python train.py --norm_place="pre" --init="uniform" --init_std_o=0.0 --init_std_down=0.0 --schedule="wsd" --decay_fraction=1.0 --decay_shape="linear" --batch_tokens=262144
Each number is 128 + 24 x the weight over its row's rms, rounded and kept within 0 to 255. Layers, rows and columns count from 0. Numbers have three digits each. The size before them is the row's rms in percent of the matrix's.

# gate: layer 4 MLP gate, 1728x320, rms 0.18, rows 37-103, columns 192-255
# up: layer 4 MLP up, 1728x320, rms 0.176, rows 37-103, columns 192-255
# down: layer 4 MLP down (transposed), 1728x320, rms 0.156, rows 37-102, columns 192-255
gate37 107:136061097136117123154065136136118132102156096123120128118117137148144125163142098133093156101098168123116132151104121145107136085097154126117130118111182148132089145142184113149153089156126138
up37 113:120086097101162138153124135127185104145187145092112132158135147111129126139118099136084101125150140142158132089149135111127153141081124130102138137133143151139136172131131155140149127139155162
down37 109:116109135158135137144095153091126112149164173110137140127095138108126125183131117117144096133155091151075149075149143145130107130174144181158115129129161132123129154146106112084178169125142114
gate38 095:123138147147123122127165138151168111110152149170103113163119114147117098139089127116140104119104133091134120119131166156133144110125125100132126117175139111160120139137125171168123134111146126
up38 090:131174117133130116085149107130080125118170149136131159084091117133192152155115141113165144158114186156131128112123105084095113139097118109191117154099116136117136113166163129124120137145149118
down38 101:140135163134142143059119155140132138120104116127129144212149149154131106115102121126071120139122116104147126105143130113058145071136125154127114133137118162161119100118117100129103096142128138
gate39 095:151157109157105117095176097170155128143098099136153130141154143137090118125117113151144147171139163084168155100153162117100114142123119100130080124114185167131150098083090150136143130109099115
up39 095:123133179139151127107090121069098105124121198136113119150114128124101159161150090122134118115120117128112128126091122131148120052107136179043166101136109136106137117181134154161076117128167115
down39 102:108149148112102125121115125071171113111166151132158141139111151139130162117146086137135134156129160162145153101149137140122145100163133108095150102113122127115121134147107175120106111136155159
gate40 102:113163134147103173145113173066103087131119133073100184156094127133096181130122129125128126107140142127110102162126110116135118111126120130092102132114133157125123073149115113111116084099060119
up40 103:119142101125126118112098178123136157110150117142102110101115149126141090106178142158165119141158103103111123066093166149137126122146119146130113115165141086113149107147123093161150155164135154
down40 102:115118157121155143101081103107121129143147112177103119115112155105119116084124136168136121141132127129122151125139154128120155109102099129135137111100122122160146124147157164143145132167136138
gate41 096:146100143117146124138146198143135151190144097125096140119173173159116119127105113130135166090154138104155104073128174123090109101102123124131155144153174103102101092135150129119114082135117097
up41 097:161124134102147138147135182161118151119124133101138150101167108140100137116109123144114165135169157076125126086176175151157107115106114152167144131103137161100089099094141115130117125145113106
down41 097:096134125132132146056157099121105128138156133132141144103092146136097126095109144094109167094102132146157157145135145169103130108136115149149102108120136097117139149128138100132138086161107148
gate42 091:148101116107095153144100145151138127109156112062103136122136149116125105130090112127116142149161158136149113124117081099148084110151121073092145135155099106151164083138128143143096123114140123
up42 092:115162116080124127133160136137132140133116156189142083162118102116120139116129144127141091136088102130123170083123148110145145097143132131110118134142080110075123124141116181142146139170082107
down42 101:121129100151148121131150181175124120188111145149129118136076139128127119116120112119094150141118138145120112121110118103100101139149106119125112124146105120076088077137135123148121124183136118
gate43 093:122144092128109111131138139167122131152103141163161108152123150129117169157151161128123150109097141161108147087141136127151103161100127144121138114082141105144119145095126074111153156148154142
up43 098:134159175145163162124137131105114124101133127122114151160140113108134067113142121154106148133119103117127131118079117107119160114154134112080140126129158134101162148111122151156133103079120119
down43 100:141132120108166117100093108112107121091143129108147105109131128139131133124141146121190147131120122109167144142102128110146171114169121152118138134163087129132126161152074112109145137146108091
gate44 096:143102116101142157115100097101128165155090118103124143174107151184112165173133132110145124111119098106124090126133143093139114163166129123089108108091139116158099122107151107140119109158123101
up44 096:117180158127174144146148135131132085147095106111126169141100136117138138142106134083155113121128090139138163160090144090170094103131098142121075190138151162126155126156120159165101123115125092
down44 103:104116117172095121136159146155122145142095092088112106104147177105136103150136151146146106146119154147118128178152134149101145133063102120150117158137158112145128109129135159095145126146119136
gate45 096:097068148192116159147135159164113122132124126120119138110137104157122066119117160122119142173134152111153112115083110110132126113129124093147143102130129147185126141112109143158159117134111110
up45 093:177098168099148149138180107130134118122145147109099150103153103123172126109140137124093128091133130114143136143115161127097155129118126120157098129119103132108111091130204143129108100115161106
down45 101:139102088151153149144134109166091132116130161112106180146140128144135096076128149138111133112127175097146140115090106124116101124117133134096116128149114132146097159117095153170154133155076104
gate46 098:108065163106139130106121116132152150154114160114135128133170165130140064122141135075105166108112145144111124120170135105132135106132130108105113120141136134176115150125108113148136134124105154
up46 102:133118132161119136184147109153139136139136140151121116141117083115142131114072113125145094108133105149122136141106121155181118134144110116140126115123148134125080139115145213117146194113136110
down46 097:137128131134137140104074133130115130139134135122154163126143137165120151171071161110165137086109099153109166091177141105128151129127094141111108143153118117093126123107136133142150137097080125
gate47 112:134183124119142116144151131117094118136145163124124116100095134170094141121143113144125164106165111138117168103138116081140097110116123095118091155163120138132138106145102101114131111206122122
up47 107:146106135112153127108125106156146133123141099140119112120148122146114109114130110137154155133133096110157099130107133141128182090104180119135112124100149091123075123104156100124122126108145077
down47 100:159120119157130156101108164186133148125134129104148103163135084124182119151104107117124123128118119121181108153078131133103091141153141146103174116152140086101118119132116121106120124092138124
gate48 100:147152118127097171133111110143180137126153153142146115154139146137115139144157112177158113143138102125151131124104180156118101121147155087148107138129120154114126141123122142122098107169163118
up48 099:142135141140096122168166131157140163145154136158137089073153103155114118145102131134138116108132093122125129176096114127147096149133092132127126151151110107170130129138148111177130146122143077
down48 096:154131088182133134095102165131073094152160126096111139106135121130130132107088114127125164151118111082105078116104122135151129104170105159136159147161113104094155134127119114126150179145109126
gate49 096:160180095130175120097166130121103122187154153162122093169147186144107163085129133145136127130169087149140071119166122106167089166139132116123122126104150159143124139145149130195122130137111140
up49 101:098148162089128151101137165157134124145144181099107154142129125120131120161114125113143131128141094141123158132116121077154104106126134111129146128127106129102100110139105091137137109126129098
down49 094:148087125146134181085173116112143115108111121145114144123152102128110108109132139119178104127096134102082123096103146105157142144160127107134108107104121142113181116120098102127106123145106122
gate50 107:092121131160121155127143134122118094134119135128136095093123080097141138095148169120159129189121153082146132131164118106104122163119153122119127117128123119164132096140137143114118158139124133
up50 105:142164117112141086108166134109140138112133116119144114095164151145127159124152080154135116136148100097133082118135113155124125099139138143057116157104123124194152146146093115127128114153138110
down50 105:097147099148050095167145105166151126142130096150139155123121100104120091142171146143096152127101177122128087145149145096141116155144135139081108126191132150108103130097131105114146093098141127
gate51 098:151134152130173169136109112108134104176110131143136139117164102100127171131136172114137159066159146159089165158092121130102129138145114154075149123127125056129162076120104145124111168118117153
up51 099:094132094129130104119109162143127156108114127138119084106105136101084120130098096128129155186115101122128131136108160132104142124138120117131144140168104093136167128100130112105129156133105090
down51 101:110121106156096144123112147108107145143117162138138110129164113129114095158120080138122164154140161157105153186138134174149114137102130157151110096122150122114165121151134113113122084108145118
gate52 096:149114128070121166165139137116114147147145125125136115156159181125155083118116070147130140122141151120149066121174134136142099143136125128125122096094195139071150108095129113144153078142145144
up52 096:104122128155114124128139140131132150133087178090158130152152159053133126162125081154110131119099158119103070156137123155135116143135151129121117079128116157095130093142124121098130123109124121
down52 107:153085128109099147128159138121136153154111152120137098122146130130129147136095080121095152143132155166125116130173153118115085112093140055122128094121113130107174134100118104138154137155117108
gate53 099:152138196110108194151164112114184105098155126092144149096174164157113137114154112132140144130071127142098110117117157125104168139132104151139134117088102143134139095121145109123120125120141143
up53 103:150158147121163105120087156114133130137146102126141147097125130167135144122115138127133140151115108140154133138158134113137140136104123079120105119105108120103122154105136170129100141119191095
down53 099:138113192124118121131116161144132139125133125127120155131111134111100136120127138148095148168109152093057152082128137068121105146094081150114079122088141132139060125154179120080135168125116150
gate54 095:137091090147122116149128113072137156143134099138161147134133099146094171168149171135110153154117112126078136106126132135121113129130112141103095112086141118100128150168149137143095111085145106
up54 095:154113087111131162160102128086122092132134125156120122100154115099081133150136110089140134075146084163089133114139149153083164135122134143120137142102139115111144160126158103158115152057168084
down54 095:147122093131145103152127099119145110111096116149136136137112149086097127080122136129131088128121088098128134150123113132183105102102094134095137095134140097171126094116103120128087106120130087
gate55 105:116166166100137126110121112157189161153146110149118136129134113075115148092128115109080147164124136112115106118083109106127127110164123096135116164134129116102093146151132087127123133121141135
up55 102:120129125141134109176145126132152095130089091125102105111160164137149102144112156172134123133121108135076145079143106124135113113125143149123138095116107134137143168146152170146110132135143125
down55 101:126121139123131138127069090153162140164121128150096116130157159098158140180155100121127136142165137134136104124122136111135126127123131108159102147111126110104121117127149100104144107045117120
gate56 107:129144153165112147168083161151137138083160152068150118120115085137104104144161113127103130128137148128099158127154163146093130145163108158119151147145114108113161136104109097170146155126069154
up56 112:123147130128132112092173099153079115152102107168096140135090143128145137141111117117135108132136150094147109140110090120137145110126141109111169114108094158158182119129151164148080113133131142
down56 104:104089144111125076109144143173117102124107161159115171108094096170192101115127095141106123129119138178174174148103135120126169147142138102133118136098126096161122128088163128157106146159119107
gate57 104:135141134115091138145161119164092165126146124131072100148139120165150109124131158133097133136152132170123136120095078103106118142044134104122135101111138082121145099117104112168116110137107072
up57 100:152146074121118105109114101164152094097133118105136152144133130157118149138126133121131093130158132153106116157096099106140152127118106132158166111121093108101105113180129124125126101156080155
down57 099:120073127161089111158128165117122107125126176133084117115134182134165125094136137156149154128146159150118112115123106116114121154140149101182099161107103138124081104081124129133143121151104150
gate58 099:144137116159187160089111138117140139104103164136142110117148131122124125107154129121176127094150103150146149091117151151129120155104099116130133148101155175135143144078103096163126099130140113
up58 104:179179131083128139130170116118090130111116108124112112134153109114121116144083120148085136143109081155127109162128133145088128120128112159132089157126117115116147107117166157099146139121102125
down58 104:105132101177159116087155138137152185097148133096105097151150114180121097113134092146134135128127138127140136136121092146093136144140154163145162141122137136079144088096115106146159137149150129
gate59 100:148109151161130126129104135101158083141148085082123162149160144124136136103113122155133158129108111134113155131086125173076127136153138135101168119102158134063097112167124101145115151126099126
up59 093:109121128122145088077124139163130147163140102109132136137080122120156121161159118112122153143129151132113171168091145153137138134108144160115148164116110141091140130174123151166144131110131134
down59 097:105118101119115112137145103159105130120137117133126151125149099107108099144112153080122137154116140102140126112150165107193180121126120130192103126118103077148147130122177131120117140123154112
gate60 102:152128142076107115105152152097075149104111120157135151140114130153128128124127141169165143180104136141148134116150086171153115147117117092136124160091128105132150130115131141102161159112136115
up60 102:123115140132162102098135103167138092150092131153104126136165118124086134115098121131117125161135104112119115074104126151102134123110117113160121145108150101114113106111111104153131127127136107
down60 101:142086132150148122129171174096104148089100134144144118112149123115134118106102139108123125134120148104175109145106113119121164109122093120163115156142138156122147164110153098111158126111059143
gate61 091:129124177118163119141173135152114075126108107095120115119152131134172148127126123132131139117116133122070137157108156130128115111060134139091144117134134121142127114112149118162085106114117131
up61 091:129116101127112156125144130082122145150142138123115075085078117072133160125112154110141114128138096115120113074114091111135186129132128188162110125141155117095128123139140134136137109130105156
down61 098:187139126146132120107108152119171135103140131161078124162121132134101118125105120126169144150167134150122177134138103089127142137128129099123136133095115147144125092153126150088094164106152144
gate62 095:144071133136167113131166143102127125116097131138122164176125112127106113114144132113172147147171118158123135100100146102124151156114150106110135173174128143115128175124106144118152103145168112
up62 093:130146134121161143127101106141127099143148133108146110104101169091195109136141171143171124151088142141121137161154156134134132119162113134152140126080107144131125076156137127151093144125113079
down62 100:134096096141116126115100141181162112109137147085089142103139135142113120145117132143147142118156142100131138146093079099108092128111137096132139127102137124114128122118132112115071148109147122
gate63 099:125159144140104139155128130086109083148166091116093108124105155114126131161147146163078136108118099139132114114091072132141167084139159133131125138114128103092140108104136124108111165122093118
up63 108:183137110115117148125159167142140101153141135126105114110101151151067112098131162162112161111133107118123119115094137139135135149143161115110140094154120106095107150086103148131101158114142139
down63 095:124120147124133102121117070120123095159122139136142138146141137134139162143129102080082093115162158120133090134113110135121097145137118143129109159154134168173177139126157131141174129135146125
gate64 101:126099156177135132125085113125144138122178145127133069112121126110162058167166105099105144160134121137104153121163160101093134111167110147132123105180125108146120120123142111127133100125103135
up64 098:144134135137138142094146118114105132133128143137106142125133062115182170104105125103132129125094133106180137142134136148112125090119113111135122158145113121098151101118102095126178122169105088
down64 096:130193122146140082114132087120116114098135169145114117122150136108123098139118127163128183151150154130133146147142145124130148150183133130182157151147130092110138134134151130137129124154112150
gate65 095:162156126139151118149126151122120148152165148096140119147095123156094127135132147091136130077066131126130163145185145128145164124130109143112102147116138174113147075090109129147146143114061084
up65 093:117099114102114117165124113105099122136138118153163150140148162165150170143153125141125177131122111126150169128111164105113159105161136133101127113168117143105131122108160144147099158159152115
down65 103:147130094137124125102135126151114161130118164107132119120121155144129149161143115162120158123121154182080140138173109106108111131150147169105144115155131147098105125117153096105127144165104128
gate66 096:115134121156122123125109092148075105146133107104142122114147114131144171146171123128145112173115155153119110125124117140092172086139110104131154153146116152137158116134121132142124133103088142
up66 102:122150106131133123159129130101107094156101155105098133159127121108100112150105124135144107084131141130147157107092111120141160134146088130127150135130136141125137114104187108142119159133134150
down66 099:147129147127119126163129129104105063119088120125115123126166144114080103145101114153124135148149120164123138120113117138137149158126144098152112133123171154160101158102158146141143104111093173
gate67 105:088153148123137137122144132134135139128101121137140141128155132139155136125117122123116113089140143166107149110133149112091145184124111088112172114100108138116133122104129152156155125168167142
up67 101:134126135150101111149093111161126158156091156117121115125152178144111088117170131153142114112157166136138135121108102162163108092100134141112104128115090140108144100120154137147153145196154130
down67 102:110097099142123162139159138100148136139129135137119087138125134149137144154173128119127132118074096129124125162157103124121090120112156140106149117147119078083124109154100145102114100136136127
gate68 098:116170141154120145154131139152147130114147138140137104116129151188136111113136170110116132109162126125159161135097145134139086144156147086123160120135163097128131092127132141119142095126128136
up68 093:131096128149133139108125115117139156128119126112115133123139122132156128162132072141073118121092107142077133077110119149146134098117127132126123132188149204098082112087129135105120096152175166
down68 103:131128110087119146143135093118126150095128111116137167073112156137093117124134142132158143116115108136108122105147112133123124128109111139167081147092154169132116150138114140116101160105102159
gate69 101:141166152126101074165180123096117125124118157152120139097117153125143117115130088136111120137119129171140098141102137178128112096159157104082145141114126100137138123113127156110126145129114118
up69 101:132136117132102107123161141132110144124112148122153140098120179102089143115108111110178149175134143133154147149138153144096158119150155082117132095121125134103108167115109142126139122129097113
down69 101:127131177125097159147169129138122123166111123096109138163138110160117104121165135109115102122134126090151130151125104118109133084105125147130141080112131102105106073156141109135107097132154156
gate70 093:101139147090140137166145138090126117153094105129091125117102150170161169152127150127079100123108130157111105123084091111121128097104153151161091201141189108103136092140100151165119170154141133
up70 096:157146103144112149156133105142128120120186134146136128106129133172081098123129062136115145140179123140113077154112165125117135131104106144160119139149140111098137104152162177176142115060161128
down70 102:127119164111138121119123150107154115119073127138123084117124158135134131143142135134123161113126123124126110125112122116093124129120119114156136123148173144136123131167171115128105155071172136
gate71 096:131120171136105135145132153074077107115141129096113090117144126110142133131101148128116116106091126159132105161170145112097147086120150129158121130128086167111124132124165138121132120141121119
up71 096:134105164145142136153126103110121109106149141083109124143161149108114114109135119159113082121087155127147081110131160118097151133144136129137097102157120170121152154118117141152140100120113120
down71 103:182114129154113140143133123112139105128133097135131146101113128152161082129130079154107134147125113118163155160143125110115098126143130116143105154106129127160120146154144127145131069159102109
gate72 091:141084108097106134163155138139143142115099102177129096133139127121155170180093150100119152119189128092095112102132138156124148112163126115090132157089130150154138080143118126130148184072135163
up72 088:126069109159113115133138135100134153144097132162092126152123135116123156136126150112120161128149092134104077075149147131149107130163137140110141140125086161185172078124113150166096140135072121
down72 096:100148114173142175117086137108123133172166100106095154125110101140136151136093161135125133081126113124135111104120131122136097132089144126128106121074138121166135136142113128170128116135118172
gate73 105:153117157129126121128044153167135123159147133092124126129126159115118125135161114160126137115128095142159179114125144120124157075162119167174135125123119113140127133120160067133168163082131152
up73 098:205076125116179100154122087098152129150117099133097128136168125118123155153154135150133201141143125063138103129128084142076189109158127151125128158125131131120142108125126121129146100104147126
down73 099:131123123137148152115119138098134077166101095171100089107094117115108167134144141121102173173136125121154124130123092128157077104117139092131107109134136137125138133140144147116071138110146075
gate74 107:116144095155099126152111156121122127124139177148134118163116105168096131113131081127110130112105121110088091142127055118116166123104108127091163132072085134117161104138120096124136130111113101
up74 105:123147125158105112137082135153148154134071135107107122107117132150140122150116140180113118087093133105114133132130170132131108146167149152132133143146106148139175173068112150106108133141135181
down74 106:098179085115158113134114114115157123078123126085118156111121130097129105142110159150135149096095099119132116120086125139130154127117129177122131140133146145150125157135137141132116144127084158
gate75 100:145183136142139147137136156130128167148120122118141106122138117111111144105147137167156184098128113116151095168109138077077083124138157138093101156128117131117111151136144159144111128116150102
up75 102:104131153139120124134119152108100157150122141112107135157144136094130141117097141146095180169136145103150094154179160102092126113155165081065110129121093118154127145085176148153109139093155088
down75 101:114086115099130143126144099138131146157136120086121154156122078098151072125131100121147155168099137141124137125112140125156084080137153132146126148143120145153158093144123115137164136082134131
gate76 100:154108146133149085159104143123074149145197164154154127154083146126155157095069110133141106124142153094092142165137137127134104152116138092146126142125090104104119106102188119174149090164160140
up76 097:151118116120125135127155133140176109138079125147166104153098091090108100100141115173151159183102111089140120121110100115086173143137141117107140109165095108139112179122111140142107119113069118
down76 104:126054113099158122145157163129142144133086125095125149158132113104127134116145134122121124166135139127116154118116138114111121103106110132112146058107160120105162132131065165105117161121142135
gate77 098:156103079148145148105132114133123113128140099117145124113107155119145146139121127150141134114109150130127140121062080057159145160159145099129126112140106073130123159130158132153115121123092141
up77 100:106155145134116104153113139150093138113126101120133116132125095135116134120138098101104167130181149093106162154141172110110135124173095145117096153146102169132157100146136117123146143115149135
down77 099:142115142144154141173100124158132114120079091090139123134133128178108128132146142125083125128129082112179143106122107136090113107135130127110124129087119136150130147141108115107155124146090132
gate78 090:102122129110121082121129111107155144153094091113123086154121123122125137092107110146141135135119125117155167113166106149121116135109138164132081147145083075151096129122120115144107118087104160
up78 090:121109152131174154122130099127063177125138212143157131130138118133098114151131137149144130128162173165142142165139099102149094117122096113130101161116123147133172094168096143149142145185155112
down78 096:087148117140138107093167120192149091150163129099132138091089118121136179122162102123120128114121135133117133113096136170116167148120139103141143101131127106147144104110096087133124127129107103
gate79 105:081129096102113130145104158100144104145113083138142107157134134127140114146132156124155134120106130146097130172154146076156167124159122069132151129108140139110139125089083121174112141134114138
up79 102:105129151128139138113083106141109106107155096111150112123098114074121071090117163122152110116111109098132126106125107124116110119102154082113132126101089144107068134113175102141137156154088118
down79 099:144116123096094144112098120135111158132152119113198099144140104091129151107125121144127138143147102124120113100152102099104097166114134097103141108143122132116148166173137132167148071115139073
gate80 096:124100149154141076098150100133139099124136170090139146152129147148108149090132123104122100092145093125144146127128146130138110118146099128148171137144099111133087180087106148110112106128145135
up80 099:158134095139085140150135131116132122162161114133074134125145127184137171101116125141144099101186061108130143143132164097122090135129153155146129135107141148161111133095094125104162139113136083
down80 104:095146148078084176133117139113032140127134119149100133111170122131142133106106113152150126126124142112121144100129149125099072135135173142165040103149108143131163109145158134117086184105169133
gate81 092:145114150138123105104139131110106110192125140106140112116106176135105168111120129093143098134102164119111131099128103116095128095138155157166131150190172173123118177121106127129138141132155178
up81 097:101137131142143130149128112132114125112110146110095140107133125108106147148097136125167103128096121187131112144148098141099109135169131084153131119114140196152146119127142135164148091133107170
down81 100:095160133146104125152076094150127161112096129098098147119133121105093158114124145147132117101132099132104096151128129161099171110107087099099110133122124162087153110138115127165135099138103136
gate82 098:153094132104144117150108124129096126137135079164116160131127091117184132148167121114136134141110127125141147127139111114129082066138072136120160116133127158169101048082136162152123128133132159
up82 094:140075155110145111089163126149096066136132101095122147095137110119109133104132130117107122113124137092094184141148147108109141140102143136138120087141127114181103138125176111123116143182066138
down82 099:158143158150164098098090145122102126156130155122137117117126146140099168146137123149105141108123133163128145094105121138152133135149137153102124109093125090131136134096132136132079116137100109
gate83 099:126135138141146112142078094130106096188129135140162156125100117142148072142081123117140167147129136128114097122127077116144121114150130086156174107100109110163152153119133141111135090143112114
up83 099:120115152189156143145155145092133131135142123107086110153104108165117165165141127141098112157133160100108149150159095125126108142118154117118120101142127061121131142104123114116116110129123114
down83 097:132144124156131098120154108121125130137097136116143124153125116121149158121160141127149077131140143133116121161147142137098100134098122100160079104102098156121077113081086109075153153113094091
gate84 101:128146085142143154140137109112108113155105131111113135144160100141132161140109115123127106159122133123107104124099125191141161097157121147079113074113165131144123165112179128135097132088163108
up84 102:131120099154134144122108145174120136141086119146144108141113108124139071103116119176107088098148140118145069101170091130085154150096115098151112114130129121104110139114137109118127158123150138
down84 104:118150112107167113144102079164151145171096154125143107140105118066086150128138108155147106115133126138095082134170102152133151109124111125138134160099133131152159133111134153123140130120135139
gate85 090:136157189117113116187101161143145133143124106128148134082087137151124136109146179100131149148111120125165146096114105151116120145064110142150133111099107075117160126124141155114084128135135140
up85 094:129067103119076161135121116106154156093166149132105153104096063119117159171159118117158085128136109157111151169162138140114126169117142141106153149121111142141142146112163134147122121109114130
down85 105:120128145137080097141108132107157144149152132117128131149075113137119131083139129118160141149131165162135125108160144193095095140162117130082153128112180122107169140101149083132095162108119096
gate86 097:143158147102167121131110059119161113099128132115152123102141139121159140167096129162146132128129108103084140155159135128097096180158120123121150105102121143162126108110135146137132120142117130
up86 096:111156111155136116122085184089091131136134166114077148152123131098117124114137103109129105091140149151197122141115126080150125115061126117155122086144125136121143131174143113136119146150089092
down86 096:150114141119149134133107186098141159108150106132076127114136140137181125136155115133119191137196142116144135123159135105130139124124133086182115137143150119118133133115177104070111162142138097
gate87 094:115110129160137146168164114086145094123117164156127133134138138168146147110101116135122140170143137144166097116130155155167166171135137146173116135175079104100089116132125171134134147115121142
up87 097:145191146130116145120145102103117175140126097102099171088114115134135129130139128122117139136111146108119124146134122099087138106085113103088125135077126152111106119129159111139124139123128107
down87 103:120141104126107116133152128140109185122125128139145109127086160132135109138152134124145153133113122126111128160152121159121078133065123101183123150161140154147111116087111116130135143147146137
gate88 094:170116130163156102132167139135162071108120128121124127114131171114142106148123186175116166111156072120095182123179145126162133084113185050151119090129144110115102138143163150093125109137128154
up88 099:151128172131111068100179166135100091155100097102152121137156137104127119120114123097101172097169116110133114112131134103126100122097178091156119101134134107109075140134132157138144132140128125
down88 091:122125106139138169121117097130133074109176143141148148122109137121132102153130153166163099168132089156136127133097124122096101183108094147136150143114123117083180106110139121185133142162124173
gate89 097:120100116095122119098103128115091155141129120140140147109131118108111125129151135106108138093087126199087159130141183142167132146161154124137083120131136085180106128148107135096127099137135113
up89 092:129120141141143130178084153142121139117125108132147145129119129129144119133109116191130158144159110086162122121128077150091144157120121105087097135147122172153141159136149095169137129099136116
down89 095:125132104097163140165102139098128128169142120122138139126120126088155093133171102133102130144142114183131148172130128128151087116165172111129132119119098083156104145128173117136106122130118085
gate90 101:131102141151150086132096164086149092161109133112104119112146133130120094122138104111133106137136147131128123133117154113113128102125155152134116127095136138106149133129131110112147131102084140
up90 105:121145128108124106122132121113089144139128162108125107161138100154107096113109102087104133095122132134130136141111138156184131095149065154119130109112121097105142133100089112158162141127154114
down90 104:143129134127120107160097104126096114111101127133092150166133162134100110147105106136105113152130098136120134137104104132138112160157141178102146153099086060144087088128122145152100152132119085
gate91 096:100124144170116123155131142137151137109105111139140118131126130182133089108128129163178143141143098095109139161080130161142166139115183125163131107102136132145087074122175150131106141148122114
up91 096:153098153121140090123152151143121129152124124159143103135147111117120101162140138153119129098131100127115113122088122121167191079127124120096135142115156114126119156159117113138137158122105110
down91 102:117119137095113094102109106147124104170161148215158121149119152083120133116123117149112143135139127119128155150148178154120115127143114114100142135160168131149148146136167074170110153153090122
gate92 104:160120141100141119154100107145154146116142139147140148111135148114050123175099165132138190154128148130140147138113117114140136085099146115106129136135147130125129125073117122143148161066148122
up92 103:107123135145115106112124128107158139098157146150082103148134114121141127137114127157147112116115103093132195155155164151168151139173159105121069118067102116087153144117123133145140131147139110
down92 110:117121131151116120119094136140137147153114141157126123165120134085101095146123159142123131134126148100106140149085126088149083134129136160157118115115131118183147112094087116053079161131091123
gate93 092:160139144131103077129206132083129143112131127106124142134127149128133120120160163140144115108139113155097188112115168101191124162112119096183129136112102141145134157159126181112134082162130092
up93 101:197153093100084111100176147120160130132150105133116113101112147113125099116157098093119107129181100103103140094118162115098167107129177154090130142092133154094132181110149160132129123141104114
down93 099:113103144117146117138116127139091168102151120115101161155120182137120132217134096111146129117143102131130079118133121174145142137095120139131145089111149148131149129147099161129091134182129136
gate94 106:129134174138141097159145143089129111132145134097107130110155181109096125137138118117136164131122145101181144146154096124170137126122138097150113111157162169087149104126157099111127130119120140
up94 101:105127087132178137147105117138112121134162114119082127126161112098098111139129148122141126151106127088177122116120135169125143144119151138161127115135113127114085135116143082182067100077155202
down94 101:106113079119102121127077158142108099146121106091110182104161167088140171162125162143133140128124112149129122169107132126130153089126095177083099123130151090097129137118140127166113082131098159
gate95 109:135140130164172108153145109117152079179144090131129157108143071087107099109157140120112092144113140172121122187131138152139059091125150118081115113098141144157117129123101126184086114122143147
up95 102:152141111100151105135117141141183118159114129124119109097115106105133124132089135137113077120106159141128119162102109119121138116134118111103139127118149118126124155135098120113103129130140120
down95 101:130164112095147114072113143070142134125118099157163098081113127117072129147139145122095148105110117161127160121118109127098118125152159089151125135118126167130143110116085112147150150115069106
gate96 102:121145119155118124116167113144103160165114095134139114157120123125112125100078141150170177154114116122094147161118096122175131145124115068105102173156137179126108096114134158161160121117086135
up96 096:128133094108068146146101140131132103097122158144128142154119118140139131159112150097147058113147122138159156139159137115126135095170113117111139086108128120108170151150107104134125113110139152
down96 098:086131093104128135153143143136079111121114183136155088137164109120158137110119135129121096120152150125152119147151108104124110143141141138129114083124119117065111119130118170198103145088115164
gate97 092:090132125124143133118139126152114123139139121086126137095110107129120132152126111087104112140116124141090115114139116089174124122115138086111105155142129104145169079130065133140135134135126123
up97 091:140138090152116157116049137131103114139134110121128167145105125128131156111150141134131127115096141127155084107110095121071161164067168152092088146110126144142149124140103168140141152097110119
down97 099:112064108143128167145185113127180153132135143145122121134155144162135116108089173111110138124110090112101132139146152094135105107123129133107138141090123125144128167116137114108156143133165091
gate98 097:137209121120125123082140113129117102110104156123134134137148136137145121124135119112156101117122124142137119140103132135125109088125155119114154114150156116132111136110164166116138126126105133
up98 099:124102110130132123154151125103149141145158154163086150143115172150153138120148108119105109130131139131160127125115143099128132138124105118158099099131177137122180093171075126160154157128128113
down98 097:115144124126118119125124106140123148077171095146147122115146107105125064115125098122151162110155141142105123139117090151120154128118139091147162110141065128165089162144159142116104125134100150
gate99 099:115127125082140132126150100155162083144143112156092105142144105141140114116118120126175103104127087145136143142113134156145102148159163095150141131094139142112129103120102163097125176116134100
up99 099:104131073126101108113119141158127164127120115126141095140126130180116108141098165133157131182137166100065115107139132106113107126117131112101075145146083089152176108106099155121086125149116123
down99 097:134165124125162136137172120127104137136159126127110132166147130123151121096110119125115122152104170134099192185132129169114122136136081144167164095102148132125118135107089114093102142159129101
gate100 085:087132109142135109141097172155191129111142132082105100152093146137135121130108140172118078159119115121136118113183135129112112113136097101115118138127112111144115114083142139129101124108124128
up100 090:139095131135116125134115097123166102153116109075137137156088152098142123129127127139112116131136154106121128142165144122066118121077099113146102149165168122125121131112152126140144147122161126
down100 093:104120144092135110123109141136133146088129101133142109121149138102140112120161124085126137151153146148104121125133159120174100114115140186106159130089085147121098121169137146085126105090088113
gate101 098:133163146117127144129124127137116129131070131128133126100148119144128159153131130157065136128133119132134109135149114137134156104138131124137158139103137117132125133132069165184134138139117121
up101 100:088105125185134102144139107090148091120089128117104138150108111107130099112114115129134113116103109098154104141134127139139126130122151111138120145096144142125132127108119135120151092122166120
down101 098:102128118108106150133129110157096163174129131123105118118140110100156138099140139112101085121107140140110103115143146143138126146126150122150134136121083133155106080105162126111126140114143134
gate102 095:189108111128136140133131185121161121155120116127130109166142151112100106150144180105124126169079121135128142118142130129113098127150148137132086127116134142147136109086161111121155083134130113
up102 100:143150161142149088137096103125135169128113151117151133099123094155141125127096125100133110134158088075135116126128128128156112121104144134147146110123141129160115167111123104125109107085099129
down102 099:151133094137139137136155171133112132151110090119143096134145103085080119093140138112161122096126154174122094162121133116139173160086110128126101125130142120112091117084173069127089122191097124
gate103 092:127138108134110137107138144094130154133081089132071127115123134174140119110113148039121131106117138118081142154125122121193165133121056097127148154116109131151135111120139132120137122103186113
up103 092:130123156086143154140127139150129103086182126085170139146137107147128118147162112154132112125093134111105144113142160151146150124109111120122183134151135118150074160157112184128131118124127096